python train.py --num_hidden_layers=10 --num_key_value_heads=2 --head_dim=64 --intermediate_size=640 --vocab_size=635 --norm="rmsnorm" --positions="rope" --init_std_o=0.00931 --beta1=0.9
Each number is 500 + 50 x the weight over the matrix's rms, rounded and kept within 0 to 999. Layers, rows and columns count from 0. Numbers have three digits each.

# layer 4 MLP up, 640x160, rms 0.0491, rows 340-451, columns 40-79
462461503451490483504466495554467496558408470536543568472544541471552595497441510576534446420470450606548500486477555480
421568549482475462458483503560433479516416564496550440507428568465536525516529518438520443433518479561615438462474498416
501524550475543395548472453493561527421495517430464414463483442559490572500470532411500470529568503431525553563463548469
487537512520477486433439530449568428449504471528453455547559438560450496457492571525483480480524569486448541449506519451
574495568483562452511513502489602406543429464530535451539561569473522424594505464545479484509496425438502469505438403461
535572582517534449477551492516439534510501524473458461563530501455523526454516469540560414521537434485485536492472536533
450458468480384468521455493435470573443548437483530491604566440603407503543409548539444532588496468446461517559443469443
560420561544457539471467447468482467468556562551437429449528452573447549458475514451483463459461560534539451475485491494
567489516463552546426544504466530444454510486451503471418429553522556474564512500421485628441499524542483527520420512523
554447568459452507527540493521529530475485483458480566526568519517526426511446514493464509496459519472442560464509456412
509500525551435414579504495484421492533483440449503484456504475400418580539421457565512571554544566512486539451451516465
532472517453449457516544571501430465545488533541536554539506570436435560595541502574582569455529529475500562568549452602
463465541543482537520400496577462524495499465471511543459497461451477447432558483493453479536574388484514504462503504556
453431543544504499527521552518455484530479460462480532530500467506461482463420492492486475555517455499439443530471548421
568421486505371501548515553489443572509530550446401588509396425466507367433533576517426477527532551466473556451489485536
493498469491541483547525459551462513393499486556525514544444432435591516586511539546415396409546465552559441480489524387
387480467451504551549432427467413527480541443496546503422466445487507518488479530475518525476440449481496533559500409558
466466503486435519574488561497495501453501509501480523546402484471527445464503554558521517467471661503487610534534518415
499510576391569485539522424471502472544572526485482529455523460520535475525508529516563445392519481586512558496465545560
497432579583491487488492560514539501524499516446525460434419480457496499553463523478452499504482470434602557479509469461
570491470542506482468457531450413548488540540473597524490372521542503484539466547488457520590567473483571554459533512572
457520469530461470504435459427486468482546544483595496481540561533451500507434579489462490515547513578506570410463430481
492501532435448418435507458472547576494546455566521543445469528572498486472524612472445490456455558472538434543521473417
547485526457463527569546519459550552515485483547502553487562463525479523478458488451469586439551477440531455530512446549
453596485474457519528440471519519447557501451503470579546508508567447474428598577538460473531434531495485545530452521484
406546522383548440504557499446494555560433553516513517495435571572491530416516471473529571533447503534465493500462528590
499465433460529570406459465515529433534425414554536524398474504489489560559442469554599590457466453434439483565435524533
462517446465419525478444437471451515539403500574484539451621521591459564517519493543537505588482467465545427540494534534
545445453506550489437548488488518452522520459538605523524410463545581571537540473538475589472602407507564504460470466465
535512477462484485477449532480511509559582568481501515460493468453521399477458480496482442483493545498524510466532545492
525525553475494537561502522525501454447544618474600503513494570553457551483450498511498582427374487514462427528485575554
447479499485560552550484487518459531463577540454580511430473491542572528448512569538513470572467428414491514535502451559
604541464494492404539594523568598486551501572522532534550588571520488443489488491357543538532537575509530455490508422512
498483522511605512557461527509480504479434510523577485597518624425521469542562451517467521445410489552490543512479460485
417497511548436425516486502365586565437491481504393475572452406492475431565430543427532409466519484502470448515418452465
460523436511576508572554500536522541510562481430511503585575486412480417491472596601542470427453492473534568531475496548
549489496537515486541441523523532482558489541475543502500483442534563506342526572563509485401492531385535546497492552494
521548404499429506523468539523454516563520552401576435458514479527454531515598591528554475450436476461487569428468561538
430548466431461483491487427442533605458520587466549612549527441481440468463526489492525483493505451452368515434448441605
493487484632550443615451544430468552520482377484464453542481485492522558549511413458502533570528562554493553441532537519
540546494467561503500545518456581523486483495551490508569426545432562436549402547508486444440557541442471506425473537500
519603474440484490494525464470547469439504484539540542519492544463485501497543430426454522446510556497402508529521499545
492477430500475478468488532570463519447421473487578518513434439527444513518524524541478566495472571555511408418468447527
549471553515515483524479544509478473541522501506501520472502421525461523565505539486494540467486523430578489501461516567
478475409587505420526527425452453557432395515509554529429509462478559489498541424503524442531546504478520525470473631378
488469558494469447523515507537554490509488542544434502492486503498513585415595465543489396483537427430506449531596494442
391443490493491449458511399530582594483504461442538504509562430377531491514507570454515510587461464513439559509562498436
428575535619522525490434446554481470517547455423459545431488503411406458375482451529459554506499511465506475423384583506
548427431528480406508554559521526459546373568560521536473495487522528399603561416416508530421498559494522472425538563537
522531597601589436485586390538480584472411511472480556489454470489526521446508560538494532501571528427489476510499506545
497420494499424427511523495399529528533533449510472432553407539536513520498448514467484484592594551498518546491539483449
469499463377396522481458552587532491569493452423467523505523460504569538480562577471511499481581527514354495600507527528
569411495558579532516373547530450425527581531565622584490569477536570433470497471480485484493522503478549441442566448487
473491536416552481515496482519544497557455554570605494506460480451505461510455506445446513480506434489442448552393461515
481461521488507524426499571497550592482472569410444457569546557453474484578506466513537596506431526560531451388526444465
540497473476445512523487501520534505537554504498494573612506475477507484452532460562423532409464474443508538515536499471
599517518412491442475459555519621596486569530466502518504477505441431489455487445496463408541479516569513472460460517568
489457440539492558494588524496502429477449501464498485584550513503506467502507563505452556461451517481447376484510423439
469439524560449494539481531421542428466509497483534523502479519561446492502476453480585497547511486570356396525420482484
557485408491520472573411493552518497520477555440421571432608473511494412498403538538430457455562539528544508426557552535
464455429455482460436522427560523468532455582512465561548473509432506431481431563474545498485453515482509495481468465562
492434562553485430520530393474521496401547545549509450543441498505460560537591363481662460480521443453545570545604531448
496574444534504553464489444597421442446486524486522442473466488547495590401539422485448432395451526528485500527588503568
385473488411487558603508480498507502557480510446497491484545493435516556485525424553428521513510419444564432438568562492
485503583603476490585443488493495610533507447441397502506533523470533498395585418609466488521422507536481562418520570452
491513526460532472442480443572526428536507468539530421498485464446427483519528562563585535531492528437443532558596504507
529488439461511493570575468457437504480535483443467588555486426480456479526540483492568531499525494431538541488446610464
528548532457393417465476404567431500569399510552526502494541552528381485428456587550446503475496435425485425563374523448
562462450427451485553490591553507521462489546449496512448462412393484527473465490516527416461502533485550556494494432538
481437456454478513469471573453493432513537554505446565537549442477519506627513429515536548482506520474529491464510485495
518529451489408403457570529457451541472526464523451418479470493497575404441593458501586489453442473512423510569572508510
540535497586526484487462412412511485451526528468635448403481431507521450490368510544405420499594488498531470469414572558
528585448560449565527470599437462548440523512497475409476587460417420540470439422553439544444547440620517602411386531474
547449581493497453458497488434472510409525522426436502612496453586444516567460466501498460471423431555482443469519461454
464484410554521448527525466612479607463412481483515472465430468382412563457566481549512409405492495464606518515418556501
518440607447515450564457512420555527461471499579479565577398466458552449460559457478462551548530530447534469566498473541
465459424492421574456470606449419428517381610491545482369505509442502454554521540496513489459434498512464449514560409495
600446532610472494493490565453477509507398514475547485483575452483527423531509565528521516488506589617488438568516456493
429454527488403550601564420337410478461547432507461456460467564498560448538544480531451571569544526537559526528594444494
464462583438515465453459504450471542481549496503515384530423446504516470476544627468513556505515536501495498512484549528
556476462602566463518495491500413408421567567536488467493518507518548570541516472460439501487429457513558454497517447526
459564529668515589508444422512393454471482531579476511427504561445479571515542465502564485473491532519434512487541572411
433544541532475523604487430403442560517587482493517519515546427507442477425508561494470490514476586469538506488540428580
498516540591537459472465458420584464394420574553464526497519526405476462465526477432455545419496473459505530451553479499
381520541526486454519564524498469550580517533563550472552484417536578579487514499484478567522455517439472461564504495494
623425411402507473535452590509521394528458524469452443518463520540485489451508382452389501523547475477466500530425536564
476497483501499471531513528455388526552532419409455555548495438571574457352581478595528506367504565497477538521492553499
544512536514457446571518521566525541484547497532431438513531530587516474462563445448498473400398480563486421484513463459
587450424463478481384476522590447413496379418399493423475500567551459577562516539579546503480439516576476529539483560487
488547548515439557476534471579481509462533472490499448538501564558536575488606500536457526570431431507470520461562509422
481577510546510500587510412527496589503522517545582525551520441506542521509518479525546456524511558560588450480503455562
577534524448441566483511519542475471499452414446478487429552456440419470552383518465551488431506490538423482501499502564
456511529590553448512503482420558500499442435428484515517499559505545469510498497506544543601469480479465419479362516446
498493529505533450514422579514479409444536480373455466513498512450499550541496464406502408559545544471455570518655429517
447410544491503496430563563520588493514497555542547495561542602458600605524494468592480474481449465499488443568506434516
439519507490485546426482502377418560542451377465519483510500468437558587551356534585465543510473484520562467535540479475
582473473512503415422493433543440493457525576516482477473426517474485458549486591517565517463494550566445629492564485553
571467506509528438489508589487536545500502451501457448528428527596439538507557467441483475557571454549594516494500610446
545610527478464465402498511455587427581525529534528447462531492531462417513551551477483556506493456416433502503457427453
507518461462462592522450589503522520531466534393455553576539521558392530534485480535508418375454509444537461575539491498
537554485455509463470570459536490525537420508477479503441500508479514558472576566475498507521523463582521482525497434400
434492588412492416526541438551487517582444567440525509460458496450550633503459551531515597555517559594525475468435594573
550451557538505470464501527430503492428467432524519556543555580627437531528525451485541474420513482536519524456537542521
577490533481468520427465459529519527552466488538565538446451446548588564440544521503519429519475463565513411490462486517
583486523560485449455585530488548513428476502432544550509481527448516475580400603428555493568466565505469458493431528456
485471478553506486552510498506470502508542444446387522553539529437515464592440536560548520541470537483520592427459519446
471449522546566451531532447480529497562427550509532423558415443483536471516473547440533496423517494559544591451554442462
502509495481487601547490454516454527460495498508614533532445473458619462404392594403473505485500442404516448490477466564
435444445440522470474505522496517485503530477436498537484481577428554437423522592522461480499496611515507609538438496444
462499488479443468533568512406512587456465572501584609526568564460544451491514540470532443539406452495438459484568453494
538423533496446401528540567485535513535529522521577575517508522505422429485456538465507467492568505505424444517442468551
441478567435488546486519595470547499495497453535496494486580469463496479536573421437432521523508444495628455518530582541
# layer 4 MLP down (transposed), 640x160, rms 0.0336, rows 340-450, columns 40-79
523632490504568548512481430516490604590559457579485550565494536445506545489520518438489560585500517442554615396457528438
437438566418515572468506504473436584541489491485458480481580503478434561449450542517464530501484516431490572519483492504
463470546514496570504436566630506460461461600461444473512464564422537384549502530494624493495483552446522578477508469547
482505477446517528473534495521587510431509471475534508474515553460482546486440456551548434522470489488549502531479493495
470483561557501529486446534418461532508458505509547484502563493463473591407526495545556517524439475531454456448418544465
517487515475429507532545481517529370487496589488455536547601483431566562460471513457459357482527476542445512594544504450
490549455541539471494526480634519418494413484534427482478496488598440426467587486449420597442485455449525442395481543498
508529462507503495546492486533487415522440550434482421498493556503504512401563540447539554590610469509493595454489523462
451538512551494501444498464472501554427437470431491504527545555486509531417546508483514414486397459451517465531527541465
558553471532515520545548540499598508550437430541560452516478461491475552536525549590524605482436428536527472452469467501
627451522486558484541559469592503510421518562490534591495440520425523477476563541523484490585545440404487556522554474376
477499524464413550577471505484514537525407422515471440500512509499483566523500535506496564517469467508450486504534545460
492468517487466603549500525475467490514471460452520561467583482606517416595442443541423434539501584449371450482481410600
518483543506550403552479504478506523451418496413580549517500451502527372487483480433432505461522461494536449469503422533
524508553505444427455512481472516572437431569558523474518539522594420478585533475585588606449537478492535415524457565504
494498454456512595431576486583421499602583488510462544460495492565465465411497555544493500562471494511480529493490606574
559520515487502430449542510557500515498504481490438595514477559538550494470555542460551440534552536516486566486489524474
461556448544458528455525508505550477472433536481594423609580529512496559578531436429524526470527407494548456499512484557
483475608434536521471478398499517504517413516547469457489564553516561464545495415469525457505491560467524518513485515451
409476447519507460466491527543504481429467537467323496494525572513578555485483530497465493495566512478492578483450451568
576530454457538502500578432463596517537481548580503408616528541470488505497508539524505546379481588435424551570403518433
522496495471485437466555530614496503516490601540428447527493499464598436531492560449491478342496513549567488555597575480
506560457464456502569429595502475473507510522478517560458532458512452580551469508573495621484464475545487581397444495472
503512507461595448462432529528425503580587484488442404456399488500481492492496523483471444546496440597445459500517508477
498480482523565540506410446539430451493498557472530428460388554522509608518491574447537484540399543510490461553539525538
457521519432530489458536565512560557491475451454545558476446571449485440574410552520564549455557597483477600609456515496
545547522577455438596473427503555542538500493533556436514517395514475511520535460522468475528515469538595528507498587524
576404493498586443440515410554495447524550482405497482452430533464496493466467541429405438514578522545501508486615533450
503510469500478599485488477513545500505510486492520548564577410454484342486461589355528489422578569509506559550421559584
554447509443484431558554515548481480583416516494540572527417569484502475558543554447522496573508546488514493466531500557
442465486500522468539462526446481497489605475429521547544471511587529455544484421491395510535481512547464525471575541579
537387621541531545506503468509504466563530492438503493527552639507480448440566512408491541454545514462386491566454469412
477556475591527557624535461569560489543528473514462421488439488464477500476532366574473460487504493477436459550493528465
452567475555460498579416525541432590579634458520423543516521545431553456485529468571537426565444523521455460555566421511
460464507496551506521467479496513560545457503597486492522531509527513446467519443422462470550490603512386582527411506522
562545485454626566477449484541520555517482527492530491549498457531469488530564550415496519357535457501530410472465407512
412572461533460543514493493492526515540538483577465506520468413522570449564487546535545565475447535543484439532498483471
446509477512612479479482470481464482489512532486459468508582490459530544478407519459512438514553490606510561477538529442
488388491551526457484510458503627454446362392612503492537438623483515423453569398550598510511541406580555397507478537434
473537650518623578613395474515532486505488440495563497548512445621477582459548423468507445423473502456492549542543500481
556464494588438540556446487533531490437520481516525457566543488410519522453560433552553484476503467438484484479540534500
493580472496549469543500610502471535511534493486523510463431430553523547498305487563512609522493449486518491468500488552
404492550464483478531517496518540531464489488438512537566569511513462438470528555611515445510508498484507467581555555488
451490589557511461482573491509559537486541451551467537517507476501529541531532474524572515466563514447535473502551503478
501499523477464526497534476517474338522564553570407533533533488591512472444524425525519401472547477529492470522477473465
577527449506542505528548487554451450466498508446493535537523542584601524440533515489547420546507467593537499531517509494
483516486459607452546433502521512568531530372549512553507475555500529490538487381440446537504492525457520567541468472540
574492568488589427571534528506454571451570572486501520487489535577486523498571618522504378560525596537500583470648479464
449506432589508537550597490573541572527579537557548508541612527526431579456500525573560499542513547449413447576508464444
526524464435482543454450578524480499565468599514473498485497438464484590450485485483450479420489495583548535438410425505
466534447524403496430486522451489534512555477464504540420520461519504548441558479574522449513518382495488450545542490543
493542481417578540490462461481459502549406502488555408451545517450351533530497529521539506460486484526527498492526518430
416543494514540485419584486496521508460403427527475480528510477531467519429456513586583507535553479473539533545352448578
579485490627421503551462431544386607504581529504478528475526476479468536437580534498522512507487554540499612465465582430
547537610561568426472496500517405519477518413482434481477463492565505522516481467423446401454449483556506505455514488515
463520453481442486560457512540485461569522545501444530555592474508517533443517375551422449560525548532511495420532421454
520472580551471506431589532530586473472513508398484488538524511501439527460538545534481477467476448534518458623521565505
523507509594472495466495465430505477584521387480502451490477448567589458482529527542508548483566528465458543464431624528
526511509434468470528514640629541503467564555521538436534534430461451488480482456543430425416548578533637532452563450532
467551440572529569494523494531364448465410533536609483467455493483550516462586479559499503503439471503572494552420371516
498565504548553524455507474457519436559439461486559517546552540457540537509504487570487484515508451471515555518477496486
502471439598483489401534466495458534459496432478544538455526522531593472534551427584552461591459457465540444490531459476
477490496571412577510484507438537496542427483570528540447495476476570440459435471449471508481542525491405539451466507454
474550502570427521507618487522504638534565488518447467458509543499494548538557584472512463492448524535530462506451661511
585536452413555571550445503570473410542437590497487426467556491459469481429445582472476506450614497544484586507521421550
530407586547451481573606523543471533501651496484531540501500520537522420507495511492553565428505505452536624497532519510
453585537593503437474530499531501463490425491594514541483480557570515455502556500482483528552480524537577545436403480544
543453492403529504448458518498499493493404601447470414516516479461470485506488450561510583454451512404524533529486587558
454514464539461498484501506555506456499535456590539551467550424495502516445550602607410450458500552517602494509563442413
529578547607556459501477538502599527478511459463455531508449462486537531592604517649663506454526572516493525497569408544
529485522493502466514488429425571508413503486455462529468573497471505528549498454479502346523508460527599496507501563391
553467566423481549515618501579483446553492539409493553600486515462548493607426592458488474444535549647474478517484491411
528455500507428552632545516430455586501526521437539535602553579539486477528573542539464474514485486522550462545475581448
540534443582447403408473555452496524486612467473535449598432465607509541491564472440445482469395519638571474475448615469
527588543517492475516534498488480426492564559558444509567531550549457448410442490422510499491586506434605534449507440551
472509424490418576575473547472550473503523480481505469551493474494515491496522377532567492469510457544558464545527454505
572411544447500500488580518459479469510362475438545419458365474535506439445480566424431573553488547589415417438478450543
509473463451539539509577532419508600486521531426426564526559504547532478511560502539532553593539450525472506576555490496
575507571547562430486489476428440515536512496526610597555553498553631425535477487508447554474438528485543521435447570596
451545416610486482436474448561469556389502457491567523445497544546540456447447455523474526509560411496446511534420609597
442469449450518517491438525434482579530509549480455529510456434529502497448501549442493581518550478529411513510458541399
503421534631500471510513562514451358488497462430472469435558573461516532477441548514503477546472508541487526519497565565
493483451516493410418582546551411477555513418422446469498491517478501476513497556497471493407413494521453384569410523533
533442458455506530421527444495418512495570512543534440455512515517428550564514494580533444596540535482475458566483544492
631491542606569477454575567483427459506530419457538471566538511566511445529534482455380430396457464509584538509569514438
507566505520491446422490461559442441483516533506513481537458455461395476541464545434537480493507534517511475550526455539
461546436557485466412536548581508396466494551599569530434439420530602450488562463463413441503427481509594485541555468479
566488468511511445550571459423444585493542460452495563430626421497491493509495354478505440474487425533574470563507479429
632558433444531487592427529472533393462559623594586568508494483580543550548457608582473423466550560474562575547524443401
591454464450459528500521561540600510509537389461521440481530562498515577484464479455558516524562551533543558573588527485
500418469456477501514503544468458536541528522591454565502525495498486514479459504489469584525455495470446560411385493560
479605514469581457415511515516493586546440517454567335485479579489515537466543502430588512503499494483560500487440533546
496572453485496439451410454507575581542481491438563478495481499459413547537449500502582556458522515541510601525484435580
527605556428360622523478580495416536397521570571480498551575443558507512419561469586495421474518493548502417525472499469
515570536569557514499485528510502526458480490603499450468402429506478548540488488560494508539446486519574495556432584516
502532543502425482421455424560450445467454575513519475582523508522598570498565498499450474495476518487545525511456386577
559454475473521536446474512528506501405547480487538441531436484460493509499453504469438461414432502514477478503539362401
512561434562552452565466447526626512472550506431493596537553477469532442448550589531420529500435545456551548483467474507
431513488518532497591494550593485476462539536506461485510541323393592611436527485551587394464489590474560480544432582519
495502496447397496556451506478469599446519500501478526521591589545502473466433504513507494530461438408570503507477512441
415495534585511454481517475493518541540510561515521470448464471506491577528549463530433503439439483529484462497562437511
480540582485492477535597448627547593559513499538544538564475640443554515400484514423499501478453520436502424607548510515
505460520593443510428472504345568541446531553565583496522557530437487457416542436489496473546473556460518548475472527485
476478427460444470590477445498525498449567414580486544569571535426527508563506489503457498551480492515550559520502496473
521519519517501489485485516435533490443550506522455441546542565537491533413518456506381504452507507425516497447461411548
557456491400397562471467552505488525402487483533493518590508546518559459486519556437540610613472565512492459499537538455
426512460453430532488479550603411448529452477480457503515574484465468553422599602428540503524447555426434487443542556447
507508530556493516510501494502596513453426424507495534573522523548507529485518499537538482472526454507508499547458498560
515438525563497505488509454463541526489533502480511524484515510523490602493488459534449531472480446464506532582493427508
544490478513559381528483467560540493547519488475490520426527536551500492552548448506429515538555556453475460572519508470
555505523530429432546486537510447579444562540529441494611475504524528493550499544505428439505525518503382500568571483484
# layer 4 MLP gate, 640x160, rms 0.0525, rows 341-451, columns 40-79
558457543430376477474390468512422529542412523511599607490541445460560529557470540553568442525517528470507500524433482570
448446534390464465473516480459475561547471561578565620545480494455419462514438577443485550490429509418473486536417530495
487578473585426547572540545542493523490579552534429541425544582498480460473531406551421490469449443518557430477513596534
483534471502428482540414475619497555548453485505475598510472553436543527461540594526525447523511571538508483509487491483
476441514552487488465492446517546443503490561468592576526448526558519482540509483519469574553497583553472450555540469474
447571603487462519520460571460475498535465408561473539569436416502507447548516548544470508413582529417480471465416504448
521502505449417590499567558531474519485523574516536537550433562495485550580449510449483559474431549533525447469492424414
584470494480514494455442544525510448479463567480477556543500592433488540534495554497520495527494510543418537484492536518
545485448507477492551438581567438478569396556530524470562568431482496610498550448498459501426575504434512418557483513515
527460489492451498555485553539527529528619524543452536567592580445472465583450509535486481399471586500518582502413497421
538487506436520502529440513426498572464448544497488515442644480480511552462462474530434484472411453546512484477428546482
525556546455492544538516517455536478527474446625468429474459474591549534536459437589556531529570512566472470447500472457
424403428542452520520485500494423523489489552557525486487459497464482596508509447501510530475525476478450454567464426477
445508538594467458566503519543448499595434505540458421415467489509448493519539525403517551492463457402501506501463468547
542489504470473492533499471474496468503534439564570524567492520483502512469516524489473481506498591527502603486605526548
431505531504540528463516527459485428519589594517622443439497489517561479501558555549439498464485420495374433498576543504
433470422612591537578510512488494551528524484574477458448581489498446531503552418458470535491475506433553424559452456485
509434477457565400479489536525466554518491566542468498509561516442463547403501492520537517435429469530505507487515510548
437489422469570514466431432538407526562484484538510519449521594472511549457519472502463525544506477571502530533475488565
495594514431574413518486569475539496460548503571386542571581544540466532591466509516506470489465521537454484446562517506
495573484496512485467494434417574426448462542536574494497500519563443462543463559429449523504520464538509431475520493486
496437423410464435436521486554509462512529570491554512555571561539533480488476434489517568467475541571459507569467474557
475449486511568532531489548521604477498530516564531544556498471486428511496462466443510561385534515541439426568493420447
554555489476526566489364511495425472572427496455535569481496445556471543530514592498424448549488461421528440488440478476
499594458555506422467562526510542633552410488534462552470555486522533465552476486586486553427467564546619460545447496507
502501475492516482547503395490412464422501538582494469505440536440602502514514561407466473472527566569412427574546498502
555591510529554575452523502520550461395559533590496501501553429462513414559532436441526551562451539554511531580414537423
423554527574428547459438461510596447404554553495554535456525534518426478572516534574569494471448554577565509447487415530
464438471475531541569511501545482421537549472486572480525481455476493394578469513437518535536581487469505491551549483496
593519536492469485471451449458566407554470556565450478407532560481506470526515480463427438548485608490594516416421593471
567454563594439557513535536480472492531568575512510525452494570496514585507554466535490444498465430535499500522591453573
447591552615518582532452470539427548431520437482418402549497533578537470535517464605519404479457517518484572484577593497
543515604463478543448574512443462422493557531504468409491504534538489401550508486507461531397459563446379547441449431471
540561452524547458504555487493549562435478530486390444598497625597539483604558388564510494485514447566589496477551577507
548518451426509525487515514480470428515506521468537512538580469484447407455470474557537537440578527449486557492523515568
504496558585459402485471414556654508639474381533514535503502492518507431563531443555517496519397554451528503418494569531
513483441534473489560449538482452540540416492511482547519521545405617518566562478455489458512426504471599548502445586531
435490517661584433499578474492472555440572532391455497504475461486451567538557490414535439475492450494553600458593502436
592450491422520483507452638584525451459480552529503454498513478522343527586413477511437557482481537532517440433584554451
513562449604515517577502425447518553515517533537484472464442437493490468398567502510546420482456536409399467539447532497
461515511386550540424483516458409479564509568468565544394426489511495459526516496553507510450518511548527521445413570513
509467558577426466542465557438500458496448478517460621528550573583455498471492471447536492543554438520490538492540540484
478475549511553428479512494443462533491475481465484470510515541477476487533436526600574400462528561578569541456595573442
555454480363460447405474570527562477593508470523531538562441523489391470643387590456534559390520558571525509526449462517
471549460496447554484443494514517522452441471500487499523509480565479413515432468518458485457502461508510482514474432565
514480565537524552580547510528480433460517519417458423494506506473488554414509441579416436512459462474640493437502537516
549594506461462531584570551516481568456498577525431496558497448552474461473542531492489499489411447461467487491544453459
499512515549402500478397425443415503522488465473477574488558488573418548470556481469531412518497532479493415468531519473
421496456513542571541491463562493517575584492539532515518582473476563452474526574625501447498490445546567467558534480515
423481478588468476614437476541480556428506481517455534428506436497546504361564441600433519551477465550533392525544497481
431479513424487490444472539524541467472435499464509501486587520458523484456559477521498529473552417428417542588413567574
470504442436511510438524479461559552574533557501562581505502571431470549605471542458484557540531569443370467472467513442
502438521626544457515467514543568559487479525513539448466469491507602540554581545489460535563524502549449568507500500505
470457546511548572485451436519500454512548477498515526448531431529542396445482514487506431602447419478477425497573490488
545458523473457511489501522534489541525622505554535459505495542455529574548421541576535508567536519515556525547505457553
489555465443528474574492503561556527393534561415492471505583495504523543441546528428480313489475389456602525485499569443
503537504454518459496504557435518456536562491471578531408524404489498428509534545500508565599514539495465474452511551499
460461497456473461454521483544577427461480515466567552490422459417444561538512532397507497422545516494509463589411470460
499469495447480454497477427411588500478471447449407505557547587504427543469518549494511474543488514645480526447545594458
494585480404520472483529516492513555563483580477542566457466464537450534437510523528505584501570488486555441571428519384
412601473584410460530530485568434502528487473524460524523566427471483547456488496610425497482506492514483465468552522600
512530488467537446495561541472540522593398529561568542535500558357449421615518553456475602478455491521457426510378532512
556450537518447440551552499452513499527338433535459528498463492442425457491509488535472495494524519508554504505546485480
605483481481466568573538564595498554515424533474501561494399437473452528468360569447424504587549509478507553544425531512
496583471472549543419508456523544495566280512564551550477481538429466461511483438479493486520520470531521470458370496516
474512512588505486561466476427525587559555429519413482470556439436564481463562602454470517397433625460451563562480512440
529602593538366454498438470575449470500484539486486557518593503552510548507486560610471431585529431481465466490540490493
442515407431541553541506415565564442578402392523446431406465454570482583437483448543484549516481413448502470444431448510
536515523549526530565481494476421523520506541362432625535558444484418566546510534549557388485488438439519480522490525467
498514572453475522418446526461520476529469450538494541520450486549473470499556437541450547566555558546505412465530516469
556458473539575483473525510482582358455460596389576596549485521472374533544370539477516399444564529524472526379475468427
463504543448460528555581482559459471478470576541529586522534539556423511453600528499489527569533484476440538480552539507
501441491497491422551478533461498459609563505413436431489491454474516462559511533415477433451445440549500479479630466531
491475464460533537527516474476480386620598433485466471463550430527415508405474440514472502457413504542471457429525520532
500502461494464592462457476549500490510425482550498529471478518538467568542573530545502424526469541467511543442425491527
490521465570348610556508511505469486545452418579489540462473440469558502415565519610489557499464484466437464455497532501
466501486422475523525572457504575574531583411502467506572466555517441544508536446455498437499505554508525551463464515420
566457494514498472428572529496519503495537563488503559403522585590516441604529468483594536529475455644547464454488545473
447498509550520539509464567532483525500469590432526424491452522515498604430609496554392459547442507516491462498452428425
509489505524559460439515576521571483564495465528566495527432580454480547498476504501561467522513494496473506450528463545
478550459536488576562466466408446514466511486437534501541516559591528656547548438546566554572541462495377508535476500506
491500530474454529598568436486568478504586456509505556482538489535492575405601509475496412479528569506514534462522520485
429399499501587450514493503516509499444452506564565413514563652467548497540417438501482451381544496613574511515463465439
418478456523534551472451501458472482586514446505471498516500425543562432486492451479490527486480516510486521556482533622
504555450624466509599428521519387470494597545450474491528548488484474614618442419563513496448545531460546523557518518403
473535485633551547542487471445506560428590504512430586596502549502533536499616327532456438460607552530559572568608501510
470534478446535537536475562419552475471468460509480481439613484460417476486494490478455475471453599479496622492478552542
473460468483355546540428529532427475436504501472478482531498591444514615659476482531492424520483523635584448468534479552
519531484452516496571472573537531451457463495549547616475534472551490490503486505503538466482421572544561420543514465454
540562569529463549506464482430525500526529583575415425516497456442520492474533561516492391443544453555537443393471407508
464485494465525450479579395521496530516470567422517533519421557447456589539539522475500560438475486503556543430529490523
419547498519549442530508474431436620494461491508514519535421514488624458484518565503530473516449503447514433543530578439
466456415427493478556543461461358447490435581510482531469508507631577539485564518485452455441458471444467433499530487451
441532507423443414522522510476632539455532551456486497493514621461447586488463488635558452495508478557511463423505528432
448435428520536556462521469385423511523468498405523579505469540427490441555563581575475582492437496515461511506505498461
545569518465487482479536551514478464451500485462507503480476533504494508409575518468515499545515450519457535461594623550
560499529525524534564457540561552491535550548474448512443572447482428493451488461485542410511454476501527552524578463476
509486501624392487508529443502458566523566475496496610435504454603487529512593439448522438429448524605569599504473538513
458474483563510512408460445481488534553476436487527521462526498501485520505521542493460455531568434473609469467518449532
483450441533610408434529497512438455499505459455504522439490471504488569421535481416522525433527503458506463470556466472
530468539454528461535469445522485500441380507437485486548561527437432475580524469480462573414444549560546636526402501526
478494503580413513420457531450508504528593493539547473480544506521511379468487558456534460542521562515533527485450488529
507496456435491400494484439435483519526458566534485467530463518526393529549461469517488505547567604477413483503513491478
480552480546468468468499396507537486582446498562479610491443596431548460523494439531478529518503497492445399534500453507
478522388579560526564382447494434480511530445493530457422421378545612485486534491433462407448527467477535562468544598440
516487516578542477486467517447501497409541445431446451428542456477584552587521470558552438507568533613438541512501455430
494562601482514407440575477470451380524523523497467419521498522545424558480562466506539415441470489424437466476572463429
472502504479509542485473463438539548585486556500469455436526483465516466450552454466492545497416558441555439551391480463
482487409474528464510367544551519453472456462440609473410517489518450499459482585540479472534487439527483380571456482490
431472550431466553468519474550429581468473499466423498585437549586578576576488519565466489468569499575547458471508440413
507462524467516456577520518523539403521411505516550463474474546453532543508374514452456426449534567469562548427496441482